Each number is 128 + 24 x the weight over its row's rms, rounded and kept within 0 to 255. Layers, rows and columns count from 0. Numbers have three digits each. The size before them is the row's rms in percent of the matrix's.

# layer 6 MLP up, 512x128, rms 0.121, rows 280-305, columns 0-127
094:112150133160140146118117148101140141099149137125143169140106098103155053089131127123163130143157110142134078136119127098097106156092142110155142126095160104097153141162140155110149136146104129122114157099170112145162118131145097109092156103137121134144135144155110138122093150138099104119112128153128170126105113126127132124106158122123064151146122131181096115099106154188089131160143
097:106156163168143133154115149107131119131126131108119059104146117141145142150099124119118131123122122067121123123115163117130137082124103128115164139117143111127126138100136114130121181088139131103158088104126091144131144143156095135112111138079141117144098157148160136128182175059137116132137166159101129121126184151112115138108122125159108150135115111172171130112107124105169140138159
089:150110102189111098183133104151115132176129127113169142144116073125152133129129153123161120096092146142133136078124169110116122135114103151127103096126147130115141171143112129115155134070082109084103133068135108104119168176137132148125122101161113123140155139192135150135111156147116123124157135130161090147159104134154131115118141098128122123127116142116110112118116141137123167151133
088:123136129192129160132077137129129170131132127119137134141107122121127072153142095082108100130144121143145131128142136150162131135089142134089146100087135097124090157087102126129170155073084141129157176145104125115151135165155119119118125125111122130085170163102115138125116161131134131123114134159102095134178092154152129139125150107108125132120152147163092158124171134134090134126100
101:134142130123129123131129157157164140144101110120166152122168152144111110163135146110141145153142112147141111117144117142183089135078152159165118100141123126169101140157118105108154144149119128145114141057154104117113116123158142112083122123152159166118141112109140145127122143089095102112129113082127098143112118072174148153143133168094100126138178081146139080136121131144144108144113
113:080124135157126130140079110149139085154107142190121139133127121113112088135105147107088158155112111141121136118094055100109160117114147130152128104126161132104161103142123109144113158091157129156156092128130110160109127192120049098128120170124143115149110116135096121112136106128137155112106145122139129153145122154124145115129136120098162138128177169136140145139142122146138091117119
099:131125105116143167118063164092166128099112145109100139160113122106131095102094161139127139092135107109147197085110126112163081166097106137139100097156148118181162156112127142145122145139114112170176160149119131167122119102137094121123142154134123152100099139128136161138138147156134095088127153109163151102124134121100144167119143126110101101151126125141128140128131115147125094126135
097:107116074154119168132147147160148173141120110158143094147120080133133073124080106113191118159135114094088117108111083147108125131115121129112122110115149095138159154134154113132144130120142142117119119069107112133171165126125128153118140158126109112132097133159176113179132160151163147131130096115114164114138128158107103159130121119137094123165113129150135119106089115132168108109130
097:117163138114114127196139115124164116165132140171137148087122113156104108123131169174098131115152124091151119182131105123132138171119119099165141123132108133130117117130093124168095109099102106148124120137126117142097120160176120133113143101152136138123133151112107103135092159172150124114119105093124167192154077066142146150137139119108127127147153114120112130130120121147155162093135
097:136136091133081125153122124125103147094115155152125144161116137049102135160128135102083132112108116122151137170139114134129105125134118117149147142159099135158102125111106133147144129133142091144106134103136108117103117129112140066113154111185149142136147121126096100153138109078172167125107140113137126166190114111108135098120112083168132124154106111155153105117152109118163113156166
105:136188124081142065144105093123086109105145147092149115173097094135161164131128149138139147172114122146155164132116100123132138088163129069118182114102120116139099105129120118136136158117133132117133145151119102120089146169134133148139154127127119105138126115142126123151153130095074153128143137139112092152097095146144110135119143138153117175108093120135167104124114130147159173133142
099:105127076139090123122161062113096111102181097124154119124141110146129131132109131103150132161108080094126164178141113128122134147074131182126136106135145088144146120141138128122143117168133130115131173107129113114081097136112131122097135120101124113147116116171149124165175171137119072136158117117127136130109086128127109139145120160151162111118101099119100122133129107112139119109174
094:143156147093139152167116151101137141114107134112116116112115106098142180112122161115118138140070126158144125132122163111139132147118135100123129117137124158140177136131146177099121151120123136187117139086149091111164129137142091120090182113118142123104119123111093152191135096087105111091120123118116104103142158106177144099118126107146127139137118147116155114138180087145115133166161
097:153083108124139158149110112104145086134127098121115126149114140117155134099170089147110102114138114131127169117102119139142167100129140155107120124092121118127148139139114143165142163106101106127098191128132133141161104114203118125116146117144101175103114121147092111129138141114105077077146117186165123130152122141154118150106140151102136127134114123164153105157158142147103111081099
101:115120136135140178118147148146109145165139090128115145099141147127112159105150183100106153131110126186142111112103056124097124127164118137149130139140137096182091088144099117124137091096149084140105142111132133147122103092162081099118106112143152118152096138139124174177084160117155130099126161146148135145141117094119133157150144140148098152120116134110151131138114109145143126112114
097:077099148142111119151113163104101141097147123118118141137105111128149108108142155101122131135090117121117178095137125151126135121089113106093180130095118122126114115106119160134135131071067126118166167098110148152128123152167096076156097127137085136163158140081141140123132174131092121090146154137141104141114144099136108156109158164142114109132126168145089118131152151133103139117134
097:131116137119133109153178100138154081121107126119143138122164138119158126121128085125129133107137123118133148140141120102150127131148108137099157098130145104107178148112139152102179132099136120101174142127130107152135105148102107140070120145153122102132184103116106131201118106136091105151097124146078098146159095139128094117126115136100112095139115126131091094161113145123145186174116
092:162149108137087140116118166141128128124139117125113108141167080095114137124113077115162127171091070091126118117140165138142136108165072103108146114150146099145162127147152136166098144122102108137192128134110132143136140141168140140119151096148077160155154102152114116142108151149103111139106081118129158116144113140121118150096135121152123105146122082108114133147097123096116125167146
103:142123149156135153136139084157141129120137091139110122119156096129157127128115130096128183087132146092115103109106119100086128116126125146151144091088199137127131128156131126131129120142117163141133107159092138134148090147127104082096145128136098123146111149135107140159106149117119128097086201163114104178154179156155109119165117125094142161154108117166099137113123115124138138138138
096:183131143115105170128139176091155177156099154131135083114121106114123100128080102116114125138115092136115125128129104101120113095123179167094150129121163165135133131118142144167108112111131133128105126138171130148145114125157163118154106137109115143131106168139109130148109151165101139145116163161113157146140126070097155128143155087151120114143129093075129137136128087105114162131162
096:124155143138104165128128141115109117092143121129109104145174099107134165111089125146160142077109092121136130130135108121128123137141150130095110081127142153135126122133132108138095180118159160112129098141097110155143127118168097156144119107160104168141124115054086121104167121091129099093095156139110138149132119097160175143155106172116122179143158135143134116105103136109141100139152
103:125142122148101132155079080140107116139142104128100117149120114159116147122114087140137145145133099135147131083080098117208113114129099136141116114117156132157139078111140144160182116127148121166150077178146111089161144147088128122161141096135135091102165121141159117116104136127142152155126136144113109127123123122136074156091120093154165146146121146143136117123142121093144128147115
091:125086101095169100115124140121110088150162142108134125149077140126137167140144129116122161163135107151113085166085119108189115114137116116143137134149135153139136127161118083138140120125168134135119155143084083145173154149140107059122137097159127119135080139151082143163155163140126140120124127131162108157158122156114120143146157088115117135120132137124097144139101093140113109113146
085:127180143117118139115130175125165130134140190159161106185119078176138090134155093115148169163122124141125128140113137119154065124121142092145093121110111153145121143146102141111139147140136138144117117144130107170136138129135124088124151141161147102124109104101101123108101102097093113138161151124161141126135100142154135096133145171084099140096100114118149087149118115155128160146117
096:138116109145118155173147089157070088118156144088131117162105121147154124160110091108150129156125099164115100148100149131090097103156148122113143126101117135124146105156140119131158153158139131140098108091159116148143093139130099076107136126150131146124116139106085138087115126091162142156116122125109134090142130148161112099186119111135102133118177123139145085177128140120162148117145
089:130117126135117097110159092132122106148125113089178125132105168150136125127096104129135135128146101075138120129139115127088154078137142106128136127141185128146105090127123126166128179114103143099131089106116119112153150099153096132127118079140108180115153170144100102118157142133139134132181117147152095128148127166079123146125151080112157155117110096091089109100152121126131108107120
# layer 6 MLP down (transposed), 512x128, rms 0.112, rows 280-304, columns 0-127
094:105147177149121128127107087136147140151102148149132111146116151135129135126141088138130119057121183119105110089106142214146152112139097136151122148099127114155151113153105096142107155119108131133130130134129129118080094141125114159099101134154141173158162117115146144145132113133169162120115149111144093124146100121155161132153095134094153130081106094116105163114129119104096130120158
097:111155092096094082110101145129135118185114104166145171137116128098135091125137125142131154147109123110128125155111139133109128151093131089146130128124131142123145151114148116111148109093130165138085175094089149139086164115123138115162169132182117127097132179165135144117132097157107124125114157101141112142085113111179130152179133122131111078158104142141129128148115113158110154106117
091:151148141130142114139133115135141142149154178115129198123128153107122130106117113156099118085128130103110149131113193155115122151102131145132108154153182165125134118085101113089091146184165107168163130120158159125121142121133110134143082165128159144081112106121170136128121127072135136110102141125127107132110145080104118123118140115100130139148087110142148126143139115117092097097130
087:145095101104081096127137116115128101135120125143137116139139113124145155113162161195114181151145126133126136094046113116137154146183138111144133111141119162109177117149142164131095067143161107124140115124134123134121133121105113152128106129144105096147113102143132109187109103116106124167120148112092129143118164116143137144134121128154157137151094117099098083128103136100114130164154
104:146136125150138126111112105108100162099131150160137126140125105086135139150155105145133064090123123134141139097098160090117135127173138114114138126078138100079150112104109117176131074144129129120137156148142104135105153144087108156181121098123183154124092131157113119085138159116157125140110142121157151117094155117137153138146139116139155127105110158137118173112128103115120141078167
113:144108118148094134141099115150166116178115075113143128105133141092138122092118141153191146130145185178109103132141172126125092120102161114142115114110133141130117115143135110145157143100119115126154104145141133083138108109114146151148101117166115149141134144119138133158086132121126138158122097105119158167097154104127082086147122116150087136145122129161085095132096192137137106143120
098:084137127133153141196125099123142101128140113145120138125158073121104105133173137158128165131114135124116127156142138165094128126174161145125106123149111101164111112099163111107106106126180138117137099145152103132184133133148139105054105094104130118115136123135139100150129134158131124086149097157106125136140102160170121138085114128126123106121155128121068112114101144155160139136116
092:115146138160117096133112150087127115125168137090132155127125141133156125113120175143111113138142159070184141169119142136169115105129158135092166138136112150092159156129114148122164112147096101155117094156129152126083112073112105115136158169093138125139145111123102163083147133115130111100142128149083147117143117148130132078166104115106138106112121143121097135152138143104133117163084
099:186137163132121121057095149143161122106134139150110094149127132144108113137101112111115107094095113178130140143072132126130128077101124140142158136128145118137182115128160136117128124157169108120153128119145116118192163140096138145156112119049182106140125118107110147132119124106102106129139139154095102107120129098148124126150083137123109123135119149158135146159126143141148104108109
094:101154129152135131143164135078130124158183114109104125104134138179123096150134113151098160149116143111106094100176150134141091123114140144183084173144115149147108128154125129077110134112110121168134121139084130103168135137138113125144130154130078125165131123139122123129111134136133125156142127083136143101095155126156130133141122200122121137093118103099127121090124104165114095097095
105:164151112167160147128092151135152121123103094103147141120161173069132149131107087149153132091165097082129138121112143109128127122124145101126105100144104097111152137107137071117148127103113135073099170134140137151078120116142083121123130130157125146118131131129099118178146138126157130126124146123088185142142140156103111129089138151132136149167171153086121124106148152149137129133148
096:113126126151101118110146153115137107108109164141152159139107118116150161087134170150120169135124123149109127143179138092091151142141137152181109154136127135117152146126153127106165131081125133167099137076179139112134178145112123171100150138104163084123117141135117121091118098109126109111075127107117119122133166105144127095114114134103080117147155159086081144117121111136102137141138
093:117159132115147138158167134152108150110134126138116147119114155146100075150121119139154137164140127116142091107180131117110148112122127112142144121121162080147093115153105112107062171153130124117164127125122081136085114091115135126172119147141133137074123151097143105135124108156140136095118174112152137142160154142157112112134118142118123093078114149121111182130093142146097098097165
096:123196139141136065131094131141164151143097099100130145117147159138091144135127126116114115151126153156129132151113115096117162128124139091121110068147130126123109179113127146137118098163137176152111066135136097150116150118118129137108144152144133072157104128136122094161150140116088172116095112114140136158113137153105101144145075124133124134147169127124112127089109125118141109138177
097:103104144125112126061107096129123122084126147159134090136113123065121113155171124161145142146134126121143187172157100087129143137138131154152123154106113140123131141097106164154119157115136101101168097127137108144116089125149166143132138154110143095126123119122163134128159104134163119139112188124165129113099108139108094164127082116147132126141127129139131132105139119170090139090086
090:151137169139142175096126096149124116121117080200114123104101167136136107113168069146122137117117158152123082128127154142114151114130142152134097142093147110140156123164159123145110145123146182134117102114109149117122122145152122131129089132115144130126079124175105153133126143122151115135178103114117127127116127149135095113137114135114109121097130127080134123149118126130028148128126
097:189165130125140149154090121157123125159106140112096132080123101129164147155115176132110131121161120089128121117144167142122107131150101140064120100143149137084164156098165142122104158143177100174114150140125127144140126125099121138098114087118127096115132120118136117143144145136145121104130127149064065152129118099143134090149112146149119102127122153119135113108131109148108115169095
091:110124159138139155119128080129116123129105099135115134086134154138144128153117165126114156161162156114148092158136161087161153142159116091122099105143116163112124157160121118105126105147168133138106162170182149114109116086135117114121146152105110094111119148115092144114145088128129133077103128122065103104140089107146129096130133130142123125170112119121106161171152139142116180144097
112:094152094147116123153169181167142136128108097144117109116131097088124125155094090147102164159119204080106101154094126124161102108135117146110111138141138138095143144132101096142119107107128123130136139125127113119116118102125122112169112147130123111107156129148124107124157176132098163105123137119121154133127149110148108107185152177133106150142172114126071109125149171137156130111102
095:142167124124130115134095117104150117117145109101135123111126154132110145134168155116110145107124135137120130114177086149141160171136129132134129070187078158141127146138160127106164121133079140086140148136133083099155130079134149099150144126144104115117135125157093136156118145127110089101125120134131128106121109171098113155108163157147131087115095141134102118124104176129105201102130
104:112098159134152092122135127150133147166125122130117098106115139119119085090156093154107111172132132183145155127132107111132140160149136104174145167160113108149119120122146103115144120140114085115127139120118140144135120168116160094113177130105139095082152140185099127138089182158103160115150131143141136092108116118110092098097129120123082107151113138102109120117122140141177161144094
107:109086118133133124087142111113126104091169141088130135113127163131168122117108161115158167140115144114114086144154150136133110135120109121164129129076123088137124208112122079155140147162132081112137120135110132130135092146163164107122098173081154185184124135099113137118133127123131121132119131161126117098087124117107147095124130149107120126116153118143120163149129123175115128142112
096:142114185132153188111123154122169129109130154130155100107086157124142111104167107120091127101087156118096135135077119089105133129151122122129146115113133150135095114112147114142132113115159114157144106100131141084147108113177125120138111110095150156120127164117156120141114147138092135135128072124134134080134177114152163119108133169149112128166099098103131154130158145105131152156081
081:169120165154102093132122117120130119091113117081131160103132155143133187093119114100131122118126139102104119129180175155152132109133134121121152166136122152112141144127117104145156119125186112086125114135128090138124124120131098108066117112134116125117124171119091101121150152105136155116093109110107134175168115146119128131103093123195166134124135145106137179127113171151125117103154
095:130140148121152149089113162116150139134158114137108163073125129148092152110132115111122107100119141094185154103092178149141139136116142145123063161133107109155133109155142129143091153129113105129168117115128104100169175145133160146134106144124094142141145123142153114156127096157118123116096144146110093133138117176129145154109142103110103132151140164099134095120103086154079083121126